config.toml
num_hidden_layers = 9
num_attention_heads = 6
vocab_size = 12275
hidden_act = "swiglu"
bias = "none"
init = "trunc"
lr_head = 0.0024
decay_shape = "linear"
max_seq_len = 1024
dataset = "wikipedia_en"
Each number is 128 + 32 x the weight over its row's rms, rounded and kept within 0 to 255. Layers, rows and columns count from 0. Numbers have three digits each. The size before them is the row's rms in percent of the matrix's.

# down: layer 4 MLP down (transposed), 768x384, rms 0.473, rows 672-682, columns 192-383
# gate: layer 4 MLP gate, 768x384, rms 0.157, rows 673-683, columns 192-383
# up: layer 4 MLP up, 768x384, rms 0.173, rows 673-683, columns 192-383
down672 096:080132125097155096072135133132178129127143119175091087123146144123117133181137196142097121136071163159137121134165126086161192131133074139067186161141155122180121096146152131057225131147112140166077130108072136145114193194134083077175142143210160142127188077103138129175135088114168073184093106195167103129124095128083122125087121122096133098159177148151131109145105143115129116114120123115184121134133130132144133098127144176108101153157102092124119160194085080136108179166079119083131102177135083133150150192147158162112105139064133167097127087077159178150121132116148147169
gate673 097:132099209114118123170130149139108115110115064111130106176088108108133218125154135098149149170105085086081136107177202149163126129144059166159159145038131085056062145127115143116051132168127154050126126097180140095098133072066218183142131181109135158115075182139105143120142091182093134154101186139140131117173093107160085102150116071148069095085108067075102151125110169125137150107131119193129179117131099134173121069167133143150118135133144128098154118084147185106097113145153120156154132107168133161089113098127147135157145133117096107077117144179089126113104093064121072130
up673 093:155132067109065141148159116077162165120146144125141116193135173103110165137147105063095103111110083121117107137130099150126112136163113104121109107099126105145111185187128117092167172101147194156126074175088088134092147177139169098155135056142170150087152131129134154124111065176152142148037119149145105121152161109116182096152098154154137161125148119137122112114124127104177118154134073158128125156146101130134120150151112113160137154174086104178091130127127096097079094087139132133151067166139118108096134150152118140116104160103100190140202152150148099124158195096153111214
down673 097:131117095104154142155095107122054141176157146117102154132170137126060101174207161128095117118071127150138186095152102102204116159091046118161107127148109106095122194167086140067083163147079123155116069140123096166092173113101052132113067159082115129165134183096117098179144135145162116099104126119072151103133146096118067164081105146145110099126156137155079107090194176109161160165157116098112069169150113109048084087196139126137158087168154151130159145070096148123124106053115093134100099088137130123117128146153111132129105165134165112126122096113118108105093145116142133172
gate674 099:139118126110165130087071136112105169114125162163105118150105112125104160144137165081130109128122127124114134102113151152151157132087140116093116097198158173158095125125069119139103134207162038147162112118178140174175178135075078120113131122112129140120139150114154106097104137127146120174103126063146200133141099126167157138152156169130081108101086162072188179096074150135090149098175104117136125117112123112119094187132134148116156031159129118150177154142173152200140128118137153119162156096078097106199158109158164113120113146170117128058117172077116128109179204108158196098
up674 100:117197197081143201105166144098137063101164056136090137132128164172125078114095144120074080096120097122078135142073142121128131124221136121176157102107133100153078119115092153072126126127143084093128123138170145100114106097157141020126129126145137147149159178136153155182138192099118170176164122133104126126124111132177166119104114138148113165094136128070142160095168034104148090132103108147141161125102143136156190068158165075136134169126089131146120164103170139120160090175114135150144076124143135082189092100174144036096134158149138097122168134060092146104131137133099165138
down674 102:096160115117113123165139129074122113166074134103085073073145082153145120126117125136104200186106125121140156119052090131120154200099108116125142110135151175161138110088132133139143120149130164065110110137136101183104132152142124171103141093061118178080131124140132184101083155089064147149103142162112127165136113145184145159127166180157173104058138114102174131100179097128152132131158138103097106107142140074076094158127151132124182200137154101122139160109122108133074093125178145055115112120120078151151185149168148135127081094186089144100205124129111095122136153058139173113
gate675 101:141156069130157181149102050189159104120208161106140120133113134160127113098159084124122117097131124090126128139130140123147156179078103138105134072171132125156160113114053135110151151106108077087155041103179128149130126127165088101085120100153136148140179126156123204150102169131143156087107144153151113121121136178030138125174128116114136176069138121123168135129099176156101127205190073138120164127125130122130118162126137082112187086111164183167146131095080146096118105165102095134101140117140138117146126109140128121166148125145115151091086137132111127114144110118152088103
up675 094:126115196061179140138208099151060073102165077122126122100106113176111107134151110093099074108105131123073125196135143187077118123118176068063171131085139134127172141118073173134144166109152176140078136090163132122117153135119109089158167056149134110158122141220120196095164122154096158143137069105137137145089061120154081105140070136128122154118121148116096109083116165163102080085128093110138130157136162077143126102171114117138151114091168166064151158106194127125112152141143103158140132092160095052187167150109088173134116086112122180180091111080107067079049119133149092129
down675 097:136139164166214137140140087164113141137112127067102090125137081139134075142141137142141122148120163115135148144145104129144151106143136103091104110129147082165108119133113064141216116136129146223204106173145140102078152137065138126136116123130119078180173109110130145176069135153147195129107115166063194137056127176102108124129083142107091104104164118110129173067159090187094152088132130102168143160126088102106090185106150111174171133102088188179151135103126140153121198103124133150126100118125195119121056114152088133108142172089097153091109078131083114150053140116084115145
gate676 096:109167119055105163158104149175146094135097143136148154163157102152146179123141083122149078052064108162106141149152089082139149158112177086112137077068130135107132077128163098058157150069141162126158102105145127174151100177105154141111114158115143131143168133164164119142139142154130134120129102123085146096146127124117171127146154149095132091165097084134107100068148152099128093118192165125134120203125126067202113153096163057093104136156135108100123144132156107126116096160104151152109194113144108093072140178137185084104081205148156167167129132093171168128111094161134123133
up676 098:091178144155093065115139158109053140072130160145135152163128166110128099106047149190084125125134161079179169133123183132155148105160102163163113111156119123090125101152146098127131137158153109156092097104102120138100136138135208143104158116168109111132125099170114114172136152188095097080090141132158120061054103167137095152118094100155121130161150135085142111088059131158107107154145157113153160107156102104155085159104145164145089109096117134108081173097091146110122127154077102058102112151069073154183125190113106133165138138199107134145079134169118161087137170096132077133
down676 103:029164115087112091127117120188101103095153135118162181109179146141102117105105061202141133131070129106147161047146119089175161136114101172062076145095080132124108154167106156106146145132228095144111191086154109069128093133119134152109145163113132149155140150204163099132180050090147111116107176068200168092129072116145139152050094149125155105073113149130163176143117194116162144113164138105167133129108162084178184066186108131117212140127136096105129094133096124149044095113091099113135142105116086158113157106120098120129133183081114125104085108110144123107093139128110141134
gate677 097:130137161056105114121106095129136199147118147158113145138118154099145182133122159143120186121145133129123127111106133092104136116065045127090155102064058085144132164102109130117082128077086114111144134094093145156134066148109149126153093152152159099123142016132155178175155091154139147125111123088124140123127141072136130076107101113118070092114107099146069119132143144094129094134103089130050156128124159174115016142110161170097176142132065102140170112157132082171115084142126153117095102161116110113155135120096127140153187160150128085169106153113129112161107116116186087166
up677 092:122161176173157125121123136200105174116106132145091129126120126202081191107137136116102069192147163111096157179161122144098116133139128107154115111147136147097117177179116192123160139081115164171078202123147159148230126109136119127178200147126075113141135197142128146154125091131115095075140166146127120147151100138065076158182053082132151094101143157181096121136130141129103101088155125151177155068122203143106135092088193132181132099165126137107151115118150131111146116130092091142136188151196132165063121104168169071085109144125173141070056079140122158164143102143182095156
down677 093:064140144115134123163161078161147140171189099168120153142126124132137101084131166112087123117142147127108062095129099153094149067136100140149074180139101120159114173155095115117189122134152133079082153106151199132132168155168103123103162137094112122180078166155148094085103155088133108135130125174100122147138136158070066146170141121134152152209194151146143116085092082077054115156164141138119123136110150139108097211131138101152115107065211122123113116092142183088111149164104141149110123132141065112139064095132168114124114113174106153113139080102150197168112159128196156076
gate678 101:148084130105152158150136141151161127133122113147094124084132182137152136060122156154162125102115132181104124065145107106117089186103139166153202112098133089173133108075079098182148116089125124126174138089148144159124132151101127092112172116109110134136126186165167151151148103134083101149153127127162118123158119143107129112100106098131109135115173113115074045146143097101122133099124175172090127173072116170144125118068160121075168151154099115118135157155061138218161111180086120118193082164114119099142114091129066091090110082160069134088130106107128081097049115089127139170
up678 106:093186126117087161130161151106154159143130110156081080112041147134089092103067138119103197150161098146059112189118148049129151145131137129146136103094096132166163100114160175171064163172170087140143098101139083158106183101111123130133132148163120133155102131185069143120139102145126145159105141159133128154135090111092146071128119112166102092046165149100094127105122116125168139170125135116090099177072141082137117133107139149105128187134148146172157143050134104109097086093114108197094086099116168069149101080110090176131147088146125117186142161119163064126113112155154111135
down678 101:160100078100112156098130173156083093134132083162044071161155139111124127141176215158073112145168115110096102095139107076117131136108129139118174116140098113110155193076140162143140093111186118069145069146166119149187149124108094147138162116128133092157096167171156132104092097118096101171125100057078154097133078175123097123068110115148102087117156144195103109166148084112062150171125154098150123092096110179113102135151161061120095136179120174122182068158113153225159114115113137068136112140208115116087096129110100151181079100157085123115101132122088066102087186098142162139
gate679 105:102125157136219107171098139109133118174087122073137112175164177105133081168175150189098136115117132137085133093170123142149175145122103159109173110115117175082160142074138167146166136131160097151085120206153093151111068104114112139106115188095101144143093170109140116127135121096121070122092153108143105135117112137107115162161119131086173124111100140233148162106132153150092107162112133177106107131081171148135101126182115179185166059136150167169136157163123149127117189162187148091126129108151176165157138145120081160199127124180159152164135155121086070052124118064094124129
up679 093:132090145125123105105110134139155113143153126188075148045118126120117138166117116106135123093171112142184118149160110114125115165173176088102101153116181098111125077068139098140130226168143113121121110078105115107185120121130088144179113161100192116113125152065093185138134125162071170128139074174120106125096089096102077139132156180057116135152144124138171114086143106159142148102083216150141095162164094137112075097116151143128140159157129119128196137124189052135079123146120160144111109085127104153154143160093140094137146126112090086097186102093107104146068155122091138142
down679 096:165120100106135187085106150153102129132124030103158119144123102140125121102127107131135170116129134135172110153122132143126118110092127133162099082179114122134119099138153140101138168108106110083132183088097199131178128134159146115122127079114132120059085126146097152105078117182118150101098137165176158093150166117078121153122186152108122071234200129128094155113136168070142122107176140122171114142115083161117096118115108141149159115152130099078155107111199146094173123148165103141105117093082158196125131150181089149129133157199125118178144133109094165120206187110172095094
gate680 099:088114172116128183134160141133128076112185139139161167166157127111105115180118149151112080119096179118197090108133180086101187152141111135137173090138144204165158160112161090193146136137158177154194085115140179142103071165157100139153137123158169167152125081148101152152105147149096110134151106068097096096127139198133163159180110161096129123185139078134146175139125107151177133101111153133131104091148088166140151068073116114127131112122143119119154163172169118170095170139140123107190142149076147121164135122171181155133123089103134119172169111059070121151129100116137150110
up680 096:121112112135066141089162126167165163144096079099132202082055126100103163160138051110070143134143121127133116150095114063099098136141114154121162108143100153175137133133105169133077113132145168097100167170126146146130135113134121145156080114113204149179099168164086130159095127142112105140163128139151157059150104163093122131162096134135173184159083054180117137171096091117160085136132158124197168095151132115157170098151148114106131125098127103182143073159166097128145171133181161131185135120125074124056111085146095106104064113121123103183098129120135115116147122178154139188
down680 100:086158201126105153078121094099153144132115092116107111182152065134160096122118120097106156134073062134049155148136155054068178140142120113136189128184104125127147185132117105180106145178123099107111153142116157171115125175087099092116112127127132115148148194096106037097119100128065091120106127147145151192137109172115128161130108125136152058079182091100129116147163131097131118102104072153150147117137135144141120135091106191080116135118128133118152077102161164197185125114112109120133120122113110089113103161122146178112077096121057082102159153118149098167168144137155125111
gate681 100:129089116127061098147141181073164110150138124101097142113137144159068115155140079077073193118126134103129140117114079163158118099191100130088111100126068137124089107133164130131157058120191171119165051120151139069119173168133132149135118100108130165146128080125096085117142111096188116092091123137135060116122074171215087095147118166089101146139169141119158094096171162121139101138175186146158166129171071110120099125192126107160150134130184109109118127153076154110192116081088061132114151118097116127106176128166169129087125091187130125086179160204151152128122133119112139123
up681 099:089200129100186059164128131150171128157145141146139120124126162121131105139125155133171192154103108158099070117089117225147084096147152138114128151069124139110109117145174053110153090145111192152142139151138088119124119084069164185114098145157163140120133106103079095130131167158130131146135146068168193094134117167101194174124144128093145149194154176098184138110135086149138152210178173162178126144166100102065110163099081201145130148177103153180066083105165093199136177168077110145085163134117164109145107128136149109138159105145117170138071141114150161104115087119122109134
down681 101:105165087192096187179129121153136137137128100117140152095173224149119116167131123160156155131128028098088108116085114158114170125116126080124117152107176130120162083129156168129101132110142148165137168137170074077138150117107171126158179083115177115142150118136135126122101109157120092120119155110186157124109114154121203121132061188126106045134132098105172089177173154113094168124091143109089180149141041190118163121136154160110096134111139096092076134141130126109063095132099103152087114119095167121089078153139134143190153123103090093083172091134183111113130137118113084122
gate682 100:087093073123092106159101115172179140157124081145144127146093136131106146118212164152157116148166105172091139162075117124156163153152121127097130161149184092189117166148130129157140215143119139099105164143175077175146139073131193054135123122133110149144121164130126165123089130127114142163183120102193157155093159151129111126138092127069128100133075162082101152135107157075107157143107148112119125146127124160232138107113140098116099111101100085124169162055168127112129165100065102108100098092094184093167109116118098159091116198179172171210149166102115135104132144125175070180
up682 094:119152089173126143174084171183182156132137084123168167137105127117148122167151135109128123124166135161070066103080114154209191157127159191102145140169094079214156103132052100180129138110138068110112152173173119164094121080138109121153140111149147119088103130138124100134108117183123112166080167088118111183098096109119145107195102155148171119125116141140072082098109124198147127086146122126110147156120104110077193071128082152180165174101136159159174123139103132087137172123163136067124041074184174108134137144135116111112106139173110124071102154169080106119156167135137178058
down682 095:118127114118148133112143115145166122161207115127155084127094124122116173150180146121119175125148157131142145121120093140089167141108137166145126086127143084198133198104109072156182114117111062146148126168161104106167064139125097140045183100171137140128137182111128181129078093088067119177150146161150131140126105159098143088119146132109179132147110183137117099124119112171097132181156103023179141086058102173097191070155167155153095127102121145103108148151083120150128184089142104095121098161125122107097138139081124076128156168168095165158108089120130124070158154156169104121
gate683 101:166169118119100133155135134145080111143133124155163127141124132124137154105146139135152129143110113156128173066092126103171161110142195146124114090139125156111109131099169158106124163152102122106145137106167133133122091076089132129112126150157166141101124133135110127090054119111114108098166169149096073050147085185144144182134115150161103137138162121192113110083199116128119120131068069114065081164094121119090076162149131118164108082131101127139106146134112132135078087096091191085136108157125059071109111102085084089124157095135093106171142081092066095170044132189059164160
up683 098:086141146085151135127104180079146147151139039132108138119146160174113171091125179082115137170120159103185143152094129147131186167120137176169134097187127137150038098083146155169145137108106129112129052085135208120126106121144133088123125100164202128129153086199101143084114140150173162111107118159113087062142123106124119142069073146147123145085052148124137116056127106138087087167120131171073116101093179112090118114092140110123100117123087084111108107178159120122138090112130130155115142136085140057141128143121124162161126118133122139124123122086101132140114212142127118086